Weights of a small transformer language model.
Size: 15 layers, width 320, 5 heads of 64 (1 for keys and values), MLP 1280 SwiGLU.
Architecture: RMSNorm before each block, rotary positions, untied embeddings.
Training: a variant of Muon for these matrices, 701M tokens, 10695 steps.
Each number is 50 + 10 x the weight over its row's rms, rounded and kept within 0 to 99. Layers, rows and columns count from 0. The size before them is the row's rms in percent of the matrix's.

# layer 10 MLP gate, 1280x320, rms 0.229, rows 1112-1220, columns 256-319
101:50 39 52 38 59 44 44 43 49 42 36 42 56 44 44 43 50 60 64 39 33 53 47 59 35 48 39 48 56 45 58 40 48 50 48 45 43 62 52 45 40 53 76 60 38 46 62 55 46 44 32 64 44 54 59 45 67 62 53 53 52 46 55 56
100:45 45 54 53 44 32 42 50 56 49 51 40 73 55 49 50 59 48 53 57 51 59 42 70 43 77 62 29 42 60 49 28 41 45 65 55 59 33 69 40 59 50 49 58 52 39 39 43 29 41 39 45 61 67 58 63 60 70 42 49 55 58 49 34
104:57 70 54 57 33 58 53 65 78 53 52 45 49 39 53 48 49 45 36 57 63 57 26 50 61 46 48 41 55 55 42 51 49 41 58 49 37 54 44 51 55 53 58 54 73 48 59 39 67 65 50 65 50 37 38 50 32 60 52 62 47 65 70 51
100:73 52 48 49 21 57 53 60 61 53 41 43 39 48 52 53 76 42 45 58 39 40 54 47 43 49 50 53 61 75 53 39 48 38 51 55 38 48 52 36 38 20 61 50 34 46 55 49 46 53 60 34 56 35 38 48 47 73 32 50 35 44 59 38
105:51 53 51 42 47 61 45 52 51 54 42 42 45 58 57 43 54 70 50 59 75 53 44 51 39 18 43 63 34 49 44 38 47 75 58 39 43 41 51 50 65 18 38 64 42 41 43 42 60 40 53 64 50 48 43 49 75 54 58 64 49 44 61 76
105:33 52 43 63 48 50 58 54 58 55 57 60 45 47 51 59 39 42 50 47 51 50 65 49 56 53 38 44 52 43 58 58 55 47 51 65 54 54 34 38 48 35 36 49 45 50 51 44 56 56 50 48 46 51 65 38 34 37 66 60 61 49 56 38
099:35 58 42 41 73 33 46 30 44 47 40 50 70 53 40 46 42 54 50 64 50 60 38 63 46 52 53 51 40 49 50 58 33 48 60 62 44 32 49 45 35 54 50 43 47 40 65 61 57 60 60 44 65 41 64 52 45 59 68 34 56 47 71 33
101:57 55 39 53 51 52 51 50 53 37 48 51 46 62 61 57 59 57 60 53 65 57 53 32 41 66 50 37 55 41 59 45 53 57 60 44 54 43 53 65 43 51 36 59 49 60 52 37 55 61 53 62 54 53 58 50 67 53 28 35 70 66 48 53
094:34 51 49 35 55 54 55 51 44 46 54 55 58 41 49 44 37 43 48 45 39 58 50 43 53 58 58 57 51 36 42 51 53 60 42 56 47 37 57 62 55 45 57 48 49 38 46 44 36 47 52 57 41 34 39 31 63 55 61 48 63 42 40 56
101:47 73 40 48 29 51 38 64 52 60 43 53 61 48 42 45 54 54 58 68 42 34 36 68 37 57 33 52 44 50 42 59 45 28 70 69 40 44 61 46 45 70 37 48 46 32 59 57 60 44 41 54 36 65 27 50 48 64 61 41 38 45 49 69
100:53 51 45 42 47 47 52 41 56 46 27 68 45 25 41 47 51 46 49 55 66 56 76 46 58 53 40 42 45 55 48 39 33 49 47 41 40 30 38 48 49 59 61 32 39 49 37 51 26 37 50 63 51 36 41 26 33 36 57 59 60 54 56 57
104:48 74 51 55 43 58 54 28 32 63 37 61 46 36 35 59 54 47 62 62 51 61 61 41 46 61 56 51 59 52 39 57 54 41 49 53 54 30 38 48 41 59 40 50 52 44 39 33 24 39 45 63 58 56 50 51 67 59 43 51 37 60 53 60
102:51 48 42 38 48 40 43 45 44 43 44 52 57 37 40 38 55 49 58 67 48 65 52 55 70 49 50 36 50 74 54 61 35 63 51 69 43 48 66 63 56 57 45 44 41 64 48 33 55 48 50 50 36 49 61 56 43 55 49 40 44 63 55 51
097:59 52 65 50 55 51 41 50 61 28 49 50 68 48 34 65 48 51 28 37 55 49 59 43 54 54 35 59 62 51 31 56 54 49 31 52 67 61 54 39 34 44 52 53 66 37 62 41 54 54 25 55 39 59 44 37 51 42 61 47 40 51 47 43
097:59 58 57 46 61 55 65 34 39 58 53 47 49 31 48 37 31 51 54 59 53 26 60 56 52 49 57 43 53 44 57 65 52 44 34 36 38 66 73 52 67 56 53 71 51 49 47 51 57 29 46 70 54 56 52 47 56 42 64 79 49 64 56 49
103:34 46 52 58 51 69 49 54 39 60 42 65 56 61 45 55 41 64 80 45 50 43 39 35 59 55 64 47 35 40 36 36 48 63 35 33 53 54 51 18 57 46 61 56 53 37 61 46 57 59 62 46 54 52 47 68 45 47 51 54 57 32 66 62
099:48 42 35 51 17 52 68 65 37 69 77 41 57 55 48 41 56 49 45 56 52 32 55 23 41 61 57 42 71 51 60 62 34 49 57 62 57 65 27 59 38 41 36 52 45 43 53 35 40 55 54 47 40 62 48 43 48 52 63 58 45 51 47 32
097:37 47 43 54 49 70 47 55 43 46 38 59 52 36 48 54 46 45 34 47 32 42 63 32 48 49 50 35 48 54 62 46 51 47 57 44 54 49 50 46 57 54 44 68 37 40 51 60 61 65 49 65 46 56 43 36 51 46 64 42 56 35 60 52
104:32 55 40 60 47 49 44 46 53 29 56 37 46 44 46 55 37 50 49 34 56 60 48 48 37 52 41 61 53 49 49 60 48 58 67 38 35 63 42 49 44 54 49 44 21 62 45 41 34 63 49 54 45 54 41 59 53 52 43 41 54 52 55 60
094:42 65 44 36 51 52 54 47 64 43 41 57 37 70 53 28 48 52 42 43 54 51 37 63 39 39 67 49 46 52 37 58 63 48 67 52 43 42 56 72 54 48 53 47 49 41 43 70 26 30 51 44 41 37 58 59 59 48 54 25 46 58 51 41
103:66 44 38 49 51 58 40 44 44 34 47 56 40 39 63 55 64 28 52 51 34 50 55 55 26 49 51 62 58 44 56 59 57 56 44 59 51 57 60 61 53 55 67 53 49 37 41 52 42 66 63 41 47 56 37 47 38 55 40 65 31 53 51 57
095:52 43 37 49 59 37 60 32 59 39 71 44 22 54 48 64 47 47 59 47 49 55 57 47 56 52 59 47 48 31 46 51 43 42 48 43 41 29 43 55 34 65 36 62 47 49 74 65 47 44 47 64 52 53 51 21 55 60 67 30 67 29 47 65
100:43 33 63 45 62 34 48 53 59 38 33 32 31 64 53 38 58 42 55 33 61 58 53 41 49 51 69 51 66 56 49 47 60 45 32 58 49 40 46 69 58 36 56 50 41 45 46 60 49 46 54 58 52 37 69 49 59 57 42 33 58 59 59 61
101:50 58 44 62 64 67 44 71 36 45 41 37 57 49 62 50 66 45 41 39 39 34 58 73 46 48 53 41 59 64 52 41 41 56 43 65 55 56 60 45 45 48 64 49 35 44 55 65 51 29 44 58 47 38 43 52 46 70 44 51 48 53 47 40
101:41 54 35 63 45 53 41 51 44 42 53 56 73 54 47 64 45 65 34 56 51 50 67 59 57 52 65 61 47 63 43 42 50 47 51 57 55 33 55 45 31 42 45 39 44 38 57 42 44 56 35 62 61 35 31 60 49 59 68 31 68 38 57 39
102:45 29 30 46 37 54 47 43 56 51 55 59 39 56 36 50 67 40 55 61 46 60 42 51 49 50 55 49 53 51 43 62 50 55 47 69 56 53 59 51 37 40 49 56 50 44 81 49 62 66 36 40 44 46 67 36 55 64 42 39 46 45 32 45
100:45 45 40 42 63 49 53 45 55 52 46 60 56 60 53 56 36 41 45 50 52 67 63 43 56 46 51 51 54 38 61 61 53 54 60 64 69 44 63 40 55 41 56 61 45 27 27 56 51 68 37 59 54 56 45 61 60 48 61 48 52 52 51 52
101:40 54 47 41 56 53 27 55 50 41 47 41 57 49 56 65 53 48 56 52 38 52 50 51 49 43 38 62 56 36 43 39 44 50 59 46 49 49 29 64 54 30 49 44 42 55 39 53 59 49 53 60 54 50 56 57 45 58 58 50 43 53 46 39
103:60 56 53 53 50 36 43 46 45 33 46 47 53 39 40 46 43 60 50 31 40 41 63 47 51 49 44 45 60 56 63 45 28 69 46 38 35 72 35 52 56 54 36 56 41 42 66 48 73 43 40 48 59 47 56 57 68 56 44 53 53 49 61 51
102:46 54 54 71 52 50 47 52 45 26 51 58 54 45 58 34 56 43 55 66 55 44 51 68 55 35 40 52 56 43 41 42 57 43 44 49 59 52 63 50 36 44 47 47 36 59 43 45 59 58 66 60 58 53 29 29 45 62 56 41 41 50 50 47
097:45 50 41 51 36 57 62 39 36 51 27 43 57 47 48 40 42 57 44 38 58 56 48 52 37 44 36 39 50 44 54 52 46 43 45 55 52 63 49 59 50 52 34 58 46 60 43 40 71 48 53 47 44 63 55 40 60 45 55 58 56 68 60 55
102:44 54 62 69 35 42 36 61 61 59 59 48 65 48 47 61 33 40 35 50 69 30 42 28 54 56 47 50 55 45 48 40 38 48 46 33 46 57 47 52 57 43 49 45 41 62 50 46 38 51 32 65 62 62 62 40 42 54 41 53 33 46 40 36
101:58 68 54 41 51 65 50 49 52 42 48 47 53 58 58 22 35 54 52 44 50 63 57 54 62 49 66 47 51 42 47 56 55 59 51 35 31 45 66 54 50 35 56 47 57 57 65 62 61 51 56 54 49 51 59 58 56 55 61 57 64 54 42 62
091:37 45 82 63 45 38 49 51 54 59 31 46 57 51 56 49 61 44 47 48 39 45 71 55 48 49 43 41 40 55 32 36 68 53 56 48 49 47 44 88 52 68 43 49 41 57 53 56 33 45 43 42 52 48 56 56 49 50 70 58 25 52 47 46
099:59 58 37 60 33 62 65 61 53 68 48 56 48 48 63 57 55 33 50 47 67 50 44 51 55 37 65 51 47 49 36 48 56 48 46 81 41 39 70 42 44 68 51 50 50 40 45 50 39 46 66 50 41 59 49 48 35 60 50 45 53 64 59 27
100:46 52 46 45 46 57 45 48 54 49 52 48 61 39 52 27 52 43 34 41 53 65 36 48 57 54 83 31 52 38 51 45 46 51 37 54 52 34 40 46 48 52 42 59 56 50 49 43 52 38 50 59 43 70 67 51 43 53 61 25 51 64 50 85
105:58 65 61 45 63 53 42 45 53 43 59 41 74 67 47 56 57 63 56 44 41 40 48 46 58 44 49 17 39 56 36 48 52 57 28 38 53 62 63 42 48 39 42 48 55 45 19 45 49 50 45 32 43 32 50 50 53 58 45 38 66 29 54 39
101:62 69 57 62 35 44 52 35 35 38 52 48 45 51 51 72 71 71 39 44 50 42 38 56 66 27 52 55 30 49 55 48 46 56 52 35 69 45 61 54 41 51 54 49 50 47 51 56 43 41 48 55 62 52 45 59 54 64 54 54 51 73 60 32
100:48 49 59 43 67 35 39 37 60 50 47 43 58 56 40 37 61 44 45 48 50 31 52 57 67 60 61 32 48 48 51 61 44 49 49 55 45 46 52 45 46 45 30 67 41 45 28 33 43 46 58 60 45 52 51 32 55 32 52 59 48 48 48 47
095:41 54 32 33 70 52 49 40 52 41 52 51 56 51 52 33 51 55 51 51 39 49 40 57 61 51 55 48 55 42 77 44 36 39 39 47 44 39 50 52 39 60 60 37 47 60 42 34 50 51 35 61 50 48 40 48 48 64 44 31 62 39 60 46
102:44 37 50 67 56 62 49 45 32 35 49 44 39 47 42 57 44 66 42 41 58 57 43 57 57 49 59 44 51 38 61 40 41 54 56 57 48 64 30 46 54 65 62 67 60 38 31 54 51 45 65 46 62 62 65 50 52 47 41 49 56 64 40 36
100:65 64 47 56 68 42 41 40 43 48 59 34 44 59 43 56 54 41 50 54 36 48 53 50 45 48 44 46 47 53 59 42 47 50 34 39 43 55 57 51 60 52 49 51 38 44 44 45 38 58 35 44 54 66 46 48 60 53 68 57 50 40 61 55
101:31 41 62 60 41 57 47 46 57 34 47 50 47 65 30 46 47 66 52 43 52 32 50 50 59 39 63 51 54 53 54 51 66 43 67 54 52 61 26 48 56 59 45 31 40 25 40 40 46 50 36 57 55 52 46 44 66 42 59 56 54 52 77 40
100:49 56 42 63 32 39 55 38 47 60 47 41 40 51 62 41 65 70 63 51 42 51 57 49 64 59 58 55 39 61 43 44 43 57 45 47 43 40 79 71 35 50 60 47 48 38 42 48 64 49 48 51 60 56 46 48 61 55 35 46 54 44 45 65
099:69 64 48 52 51 44 50 40 59 45 39 48 57 68 55 43 48 59 60 47 57 43 69 56 60 70 33 62 52 71 50 58 44 56 79 60 54 43 43 36 53 54 51 30 52 41 63 52 56 44 43 52 54 58 56 40 73 56 57 57 51 42 38 60
096:58 42 39 57 57 57 28 49 29 38 61 55 50 54 63 68 65 37 48 63 51 51 66 51 53 39 45 55 46 53 28 46 54 53 61 60 48 38 36 51 61 43 48 50 38 61 53 47 49 57 40 60 40 67 64 51 58 55 43 53 48 38 48 43
099:42 55 39 41 51 53 46 45 53 56 41 65 66 48 67 53 62 57 54 50 58 61 41 61 41 40 52 61 79 51 36 61 40 42 54 50 32 53 53 48 68 68 45 55 57 57 52 30 37 65 48 42 53 35 40 57 34 60 53 61 62 59 39 47
102:37 51 39 44 45 49 39 47 35 38 40 40 50 46 41 59 47 56 59 50 33 56 62 38 45 70 63 51 41 54 63 45 58 53 71 55 53 58 58 52 61 55 57 56 41 41 43 47 46 60 59 66 40 52 54 58 35 40 39 50 57 52 56 50
095:45 59 31 56 57 70 39 49 46 52 46 40 56 42 54 61 55 39 47 50 46 49 53 52 48 34 58 65 47 48 45 62 53 42 42 54 66 52 48 52 52 57 37 51 59 41 49 44 65 54 53 66 59 66 56 39 65 52 53 60 66 45 47 49
100:54 52 25 44 46 49 61 47 39 44 40 39 64 38 37 59 46 34 45 54 46 36 44 37 53 42 57 49 54 60 40 43 55 18 38 56 48 44 58 46 52 48 49 55 52 53 40 39 38 49 48 38 53 57 58 54 43 59 75 45 35 58 48 37
099:30 51 58 44 46 52 65 61 45 37 56 45 46 54 33 46 51 51 72 52 51 64 54 57 50 56 40 57 30 47 46 47 33 38 47 55 59 60 55 47 41 68 54 56 46 38 34 48 39 53 43 50 35 35 50 49 50 43 56 35 45 52 58 60
099:43 47 47 57 36 58 39 44 37 43 41 84 52 36 43 21 64 42 40 58 68 48 55 54 69 39 56 45 34 62 52 73 46 47 30 36 50 39 57 50 57 43 57 43 47 37 45 42 59 55 61 54 65 48 60 58 49 51 33 28 34 31 41 56
101:54 39 48 62 63 54 47 62 68 46 41 39 51 32 43 51 43 59 66 59 58 45 30 15 42 55 54 51 36 37 47 53 70 45 37 49 43 44 64 49 49 55 57 43 40 60 43 75 55 43 48 43 55 43 57 58 54 32 50 48 64 52 38 57
102:39 48 48 41 41 65 46 53 43 53 64 51 45 43 53 35 60 42 53 46 51 44 53 63 53 78 37 56 66 48 44 54 26 63 47 69 56 56 37 68 42 58 52 34 46 54 47 35 50 41 40 55 60 48 49 22 53 49 21 51 40 53 54 45
099:47 50 40 47 68 54 28 42 43 47 53 29 38 55 54 46 44 58 48 33 63 50 42 42 46 56 49 37 52 53 44 52 44 47 51 48 53 46 66 42 43 44 50 63 59 52 36 60 39 50 34 71 56 56 58 40 60 58 60 45 51 39 34 34
097:45 52 52 54 43 56 67 54 66 53 54 58 33 64 44 43 36 44 51 67 50 60 39 59 32 48 63 39 36 63 57 52 37 47 36 53 38 56 22 36 53 39 51 55 43 46 81 66 48 56 66 47 49 41 56 69 51 46 48 55 58 27 53 42
098:65 63 51 59 44 61 65 57 38 70 36 48 55 57 54 45 47 39 56 39 45 67 59 49 42 42 34 59 63 64 54 65 55 56 65 42 47 69 50 57 70 33 38 43 58 51 62 55 51 36 31 57 64 45 58 33 56 53 49 54 43 30 49 61
098:43 49 46 57 48 59 40 67 50 45 45 46 55 38 27 54 57 42 60 63 58 24 65 51 46 45 65 59 61 43 50 53 40 48 47 34 47 46 35 64 66 48 48 52 49 31 38 44 52 58 44 46 56 53 33 62 46 37 63 63 46 35 67 43
100:60 69 42 55 39 55 36 46 44 45 62 39 50 58 15 51 43 34 61 59 40 35 51 66 55 43 59 52 45 41 48 47 44 69 64 58 36 29 54 45 60 44 29 54 50 37 56 64 60 50 40 49 55 52 50 51 43 52 53 45 62 46 61 44
103:37 52 56 58 43 65 51 54 54 55 55 63 34 39 47 53 28 49 42 48 40 54 68 45 47 58 55 53 65 53 62 36 30 56 58 28 55 56 53 32 44 62 32 40 34 41 54 42 51 62 49 50 41 43 30 45 54 55 60 48 54 74 43 39
098:48 65 56 57 32 47 63 47 57 56 59 35 51 50 32 44 41 72 54 49 55 42 32 53 45 40 71 48 33 53 55 54 29 38 49 48 66 37 50 32 33 49 53 54 65 37 61 48 55 68 61 35 43 37 57 44 53 46 56 56 47 61 57 63
101:52 49 35 60 46 42 29 39 50 52 50 42 41 60 53 34 56 46 48 50 59 62 51 49 47 62 56 46 51 51 43 67 62 48 60 42 51 70 26 45 34 53 50 52 45 32 43 51 49 66 44 40 64 51 59 59 60 46 39 47 51 38 62 49
099:55 58 47 62 50 46 60 46 52 45 52 43 45 52 37 61 51 58 51 65 27 42 64 37 56 61 53 54 54 57 53 57 39 41 45 40 67 40 36 43 52 67 51 41 43 55 64 47 35 29 50 42 47 61 42 24 40 53 46 49 70 59 52 39
101:52 56 57 39 67 52 46 40 44 57 50 51 44 29 51 46 35 58 65 55 59 48 56 76 57 54 64 52 50 49 63 49 36 58 51 27 37 56 48 58 53 59 53 48 45 40 41 39 41 54 56 49 58 49 51 51 50 67 48 66 64 47 55 41
102:63 46 28 59 47 48 61 22 40 58 50 67 54 41 46 52 48 58 41 44 42 42 34 62 41 36 51 55 40 49 68 72 70 39 48 52 59 46 43 62 43 45 52 55 59 54 36 47 54 64 53 46 55 49 59 49 58 49 53 69 47 45 56 54
105:63 59 56 60 49 48 45 31 59 43 58 53 45 56 51 48 45 47 36 68 44 56 33 49 39 70 51 57 33 29 42 61 26 55 29 48 50 36 60 45 45 38 53 47 49 42 63 51 45 55 59 48 59 40 43 56 49 53 68 55 57 63 42 56
100:48 47 46 52 30 55 42 58 44 55 52 24 56 42 71 45 52 52 50 67 47 47 49 48 68 55 36 34 51 70 44 37 45 57 59 30 49 45 51 48 54 49 74 47 52 54 42 55 44 60 61 58 57 36 61 53 58 34 46 49 48 60 52 42
102:57 49 49 44 42 52 42 61 33 49 54 55 47 48 43 54 56 51 45 54 45 42 57 40 32 63 57 42 42 60 63 52 49 59 71 30 50 53 44 36 46 47 40 64 41 42 37 46 49 64 41 44 44 31 56 66 64 65 48 49 50 46 54 46
095:67 53 40 63 51 58 65 50 56 56 34 51 74 39 52 35 55 35 43 54 58 69 60 44 58 46 26 73 41 27 51 55 48 45 59 50 48 41 47 53 55 70 49 50 35 47 48 53 44 53 48 67 49 39 41 43 56 48 59 48 56 71 47 38
099:60 55 51 38 41 51 69 49 53 71 51 53 41 37 31 46 56 55 52 61 46 36 44 61 48 52 51 25 59 43 57 64 61 57 39 43 38 59 45 54 77 44 50 66 52 65 44 48 47 36 62 53 56 40 45 37 54 51 59 41 42 40 52 38
099:57 67 42 44 61 59 62 55 39 46 41 77 45 60 57 33 54 53 54 70 54 35 31 46 43 61 48 44 64 24 28 56 56 53 30 26 43 50 55 37 49 55 34 58 48 57 37 56 57 67 43 52 51 35 75 43 49 51 45 48 52 60 47 63
098:52 65 33 45 55 57 47 39 44 47 41 33 69 53 48 46 68 45 51 56 42 68 37 47 42 40 51 43 48 50 59 62 50 30 46 42 35 55 40 49 52 51 35 61 44 65 59 66 39 46 36 47 64 60 25 35 39 70 54 41 52 46 32 57
101:58 44 46 48 48 60 46 50 44 50 40 38 55 24 60 24 47 61 38 48 34 44 55 64 65 42 67 42 50 61 42 62 21 51 41 45 58 61 45 56 52 47 62 54 61 38 53 53 77 57 49 43 53 55 47 55 55 58 47 52 52 51 41 44
101:46 55 56 48 35 54 65 37 55 62 40 58 32 56 49 39 30 51 43 72 40 54 52 55 64 50 38 41 45 34 69 43 59 42 66 46 58 63 55 38 38 37 33 56 67 59 45 72 59 43 57 31 64 31 67 47 55 51 50 42 65 57 45 29
104:48 53 34 70 52 65 41 44 58 47 48 43 53 58 42 64 42 54 50 61 42 64 60 68 64 55 49 35 54 46 39 59 32 38 40 44 54 44 42 46 41 34 54 55 44 48 50 67 43 44 55 70 33 58 40 44 45 31 73 53 43 67 67 54
093:62 53 44 44 27 65 50 54 45 51 63 50 61 55 47 42 56 46 57 43 54 40 37 67 28 58 38 35 52 50 34 49 46 56 44 29 61 40 46 49 60 45 50 45 74 65 39 59 62 65 53 31 68 55 39 38 31 58 44 50 54 45 50 33
078:61 40 47 34 56 57 43 28 67 49 54 43 28 40 55 53 57 51 45 51 61 54 57 69 51 48 55 54 38 35 56 46 59 78 73 58 43 61 39 54 37 46 57 51 55 47 40 47 42 47 43 56 39 39 48 48 42 53 29 52 47 60 42 58
101:59 52 44 41 55 45 53 46 34 58 56 43 64 32 64 56 50 27 48 58 36 62 38 54 58 54 55 61 46 73 53 48 44 63 57 48 46 39 27 57 52 46 56 37 65 49 37 45 27 58 63 36 34 47 54 40 49 52 48 63 57 54 53 38
100:43 56 40 42 59 57 50 63 43 46 45 41 44 26 46 62 57 48 51 42 49 49 51 46 53 51 67 40 52 47 50 44 51 46 41 57 42 41 45 34 53 57 53 41 40 60 74 71 42 53 53 46 60 52 41 50 56 58 48 59 50 47 47 55
099:44 45 37 47 44 66 53 53 46 62 30 65 45 40 55 43 32 47 54 44 48 54 63 46 51 40 58 21 52 45 34 41 39 56 29 68 63 35 56 63 55 37 59 41 59 40 62 36 41 48 49 43 59 37 66 49 51 39 68 42 50 43 59 58
098:45 33 57 61 69 47 66 60 48 48 48 44 49 48 48 49 45 54 42 39 44 51 65 57 54 41 63 65 59 64 51 52 33 45 53 55 53 63 51 46 54 78 34 46 52 37 43 48 50 45 45 71 51 52 70 56 54 57 44 60 56 38 27 50
101:46 51 34 71 44 56 62 37 48 39 45 62 51 38 55 23 61 46 59 59 57 48 52 74 55 42 54 31 52 48 44 63 58 52 47 59 34 42 34 46 41 40 57 59 39 45 37 44 50 43 49 66 44 48 46 65 38 41 51 39 39 44 27 53
099:63 56 57 53 57 54 58 42 80 50 51 50 66 44 63 23 45 52 55 59 54 56 48 50 67 50 48 44 57 49 43 58 45 62 51 56 38 66 38 41 40 21 67 48 52 58 41 49 39 46 46 49 63 33 29 71 48 61 54 57 59 53 50 50
100:50 60 36 59 44 45 45 32 42 44 58 37 66 65 47 45 57 51 55 80 59 42 34 45 43 33 59 41 41 47 50 52 47 60 42 32 59 53 44 47 39 44 32 50 53 61 50 48 38 47 54 48 52 43 48 60 35 45 60 49 62 37 60 51
100:55 60 52 59 54 58 59 66 37 45 47 50 55 56 49 40 46 49 44 33 50 36 45 31 72 69 32 42 48 58 35 51 60 41 40 37 56 35 58 53 27 44 52 55 40 55 51 52 61 54 31 43 58 52 50 52 61 47 62 56 53 74 46 41
098:40 57 38 53 59 42 42 39 53 45 52 55 49 44 49 30 45 44 60 67 35 40 66 39 46 64 42 54 41 58 63 54 59 57 32 42 62 58 50 55 41 64 40 39 46 36 51 55 46 48 37 59 34 45 42 64 59 42 42 54 55 38 38 47
100:63 38 49 57 40 55 45 66 42 37 77 33 59 41 52 51 53 58 50 39 50 49 46 55 46 60 59 61 50 19 54 37 39 57 49 37 35 52 42 54 44 53 54 64 43 34 41 39 38 57 47 63 40 31 43 53 53 53 66 38 59 41 47 48
097:46 41 44 52 63 55 59 43 41 54 34 53 51 62 48 53 46 61 57 38 57 43 59 78 48 34 52 60 53 29 54 58 58 55 57 44 46 41 63 65 33 52 49 55 51 54 49 49 47 50 50 20 29 67 55 59 55 55 65 37 64 60 67 58
105:65 55 36 50 61 52 51 44 46 42 33 21 62 52 59 57 34 53 44 63 48 60 50 56 37 69 41 50 31 43 54 56 52 48 40 55 57 55 56 65 45 64 28 60 38 39 58 47 42 74 39 50 46 70 58 57 65 43 47 63 60 46 73 54
088:49 54 53 37 56 52 65 46 44 39 35 57 56 63 60 62 62 73 64 74 55 46 51 57 53 47 57 44 66 46 52 60 35 49 63 55 52 46 48 46 49 47 49 53 32 53 59 55 45 71 36 41 55 57 39 51 31 51 48 55 60 56 45 57
101:47 67 45 48 55 34 51 52 57 52 66 54 58 57 55 28 38 45 51 52 56 29 39 56 52 46 72 60 36 49 52 79 56 53 54 60 43 37 71 37 47 57 59 43 44 53 55 46 55 64 58 46 39 53 52 37 50 54 38 65 59 59 36 59
103:48 62 47 50 48 57 43 61 66 45 32 43 34 41 56 61 70 24 50 57 42 52 44 62 64 47 57 62 53 41 50 55 49 44 55 35 34 49 49 63 47 45 50 25 37 55 45 55 67 60 49 54 71 47 55 49 37 46 41 54 51 40 57 53
097:45 36 68 42 37 57 54 54 56 63 45 53 48 61 58 54 38 45 46 48 22 39 47 47 61 42 63 51 48 57 63 43 43 57 48 57 52 54 37 38 42 40 50 36 29 44 52 26 34 68 47 43 36 64 62 62 46 47 36 56 55 63 68 51
098:28 60 40 58 55 70 52 55 63 39 63 41 52 50 64 72 42 63 50 40 66 28 60 39 31 57 43 59 46 54 45 49 48 67 40 45 48 36 56 40 44 50 44 56 45 47 47 56 44 59 53 59 69 63 43 59 41 43 41 43 57 43 37 39
100:68 61 41 54 30 44 48 44 48 40 31 38 75 42 60 34 40 47 47 60 45 45 50 31 58 42 58 34 62 60 50 49 71 57 57 46 51 69 66 47 60 49 65 46 71 29 51 49 34 67 40 31 61 49 69 49 53 55 41 49 58 65 63 51
096:59 32 68 58 38 37 48 58 55 55 52 52 57 57 54 63 49 39 52 39 45 48 64 68 48 58 46 59 48 20 33 54 43 52 40 42 54 40 50 42 63 41 44 41 59 33 58 42 45 39 53 51 29 46 67 35 41 56 50 61 66 59 62 47
095:33 38 33 53 42 48 58 47 40 40 58 61 38 50 48 56 48 68 46 53 63 30 37 68 58 43 54 38 53 41 47 52 54 56 45 58 39 33 46 49 29 36 70 50 51 37 52 59 48 55 35 74 38 38 64 49 69 43 52 47 51 53 55 43
103:48 62 64 65 40 49 79 42 46 37 57 53 61 56 33 57 48 39 46 52 51 65 63 44 59 54 44 53 36 42 49 53 37 51 62 57 50 43 35 45 46 61 50 48 27 69 43 35 46 52 60 59 57 42 53 47 55 38 51 52 54 38 44 38
099:64 26 51 74 32 47 65 52 51 53 46 60 55 55 68 28 47 37 42 61 64 49 55 36 52 51 44 27 68 45 52 57 47 54 45 48 45 42 62 51 48 44 44 76 45 38 54 51 51 52 55 70 55 58 49 60 61 47 42 65 49 50 38 56
101:72 53 61 53 47 48 57 50 38 47 54 74 58 50 46 66 58 63 45 64 45 38 55 62 60 43 48 56 50 28 60 48 49 53 40 46 41 61 39 34 51 49 37 53 60 41 58 55 45 33 49 49 57 54 67 50 37 45 35 50 53 29 37 35
097:42 58 40 53 26 58 50 43 43 51 67 49 57 50 51 67 33 65 40 72 63 37 48 52 68 61 54 61 46 45 46 48 59 50 72 61 61 57 60 50 44 48 48 48 38 44 52 55 61 45 61 47 53 35 55 36 49 56 35 36 50 42 39 47
095:40 59 57 48 49 52 59 62 32 32 39 46 41 38 44 43 49 51 45 70 51 57 47 42 39 47 56 37 54 66 48 53 56 22 58 53 40 62 50 33 60 51 53 47 40 46 61 64 40 52 29 62 68 58 46 30 58 56 39 50 46 28 47 42
099:59 33 31 45 48 42 42 34 63 40 53 41 39 58 43 41 57 71 62 56 46 56 53 53 61 60 50 39 44 50 47 52 50 50 42 42 53 45 45 40 48 52 48 59 60 63 53 48 52 66 47 48 64 45 49 53 50 65 52 36 58 56 48 55
100:55 53 37 68 33 47 64 64 57 43 49 35 55 63 52 73 59 54 49 48 42 44 56 43 56 46 70 56 51 59 50 70 58 48 47 53 62 55 74 56 47 44 57 49 54 36 56 70 44 44 51 49 46 37 60 64 34 64 19 57 62 53 56 30
105:38 51 34 61 54 60 64 34 61 28 36 68 48 52 46 58 47 49 68 39 46 62 59 43 54 55 55 40 48 57 60 50 37 39 52 37 48 43 40 61 60 55 41 51 43 50 48 57 33 50 45 75 38 53 45 47 47 64 56 53 43 53 29 51
099:55 52 71 49 33 58 56 48 49 60 30 47 40 36 55 42 36 41 42 50 57 49 46 62 44 55 43 56 58 40 48 38 62 47 47 63 45 53 41 65 29 50 53 36 52 56 39 41 44 62 63 44 47 56 44 39 55 49 41 52 41 64 59 73
103:41 37 47 65 38 52 61 47 42 53 37 50 52 47 46 46 56 62 47 60 58 29 58 31 41 49 52 51 67 35 57 57 54 53 50 67 40 41 45 58 52 29 46 39 63 40 54 33 47 59 45 43 63 63 67 63 61 53 57 53 56 47 45 75
097:50 59 50 49 31 49 40 54 48 35 56 59 55 57 51 62 35 63 60 46 45 42 52 35 51 41 36 53 54 52 43 59 55 38 45 33 27 45 44 41 53 52 42 30 38 58 49 56 60 51 46 60 56 45 41 69 52 49 33 56 59 59 38 46
097:53 48 41 44 42 47 55 60 27 60 50 41 34 39 72 27 59 52 36 47 61 51 61 52 55 27 41 59 29 63 53 53 56 43 44 53 49 36 56 48 52 37 58 63 58 47 68 33 50 42 56 57 50 51 43 55 59 63 46 50 66 52 55 58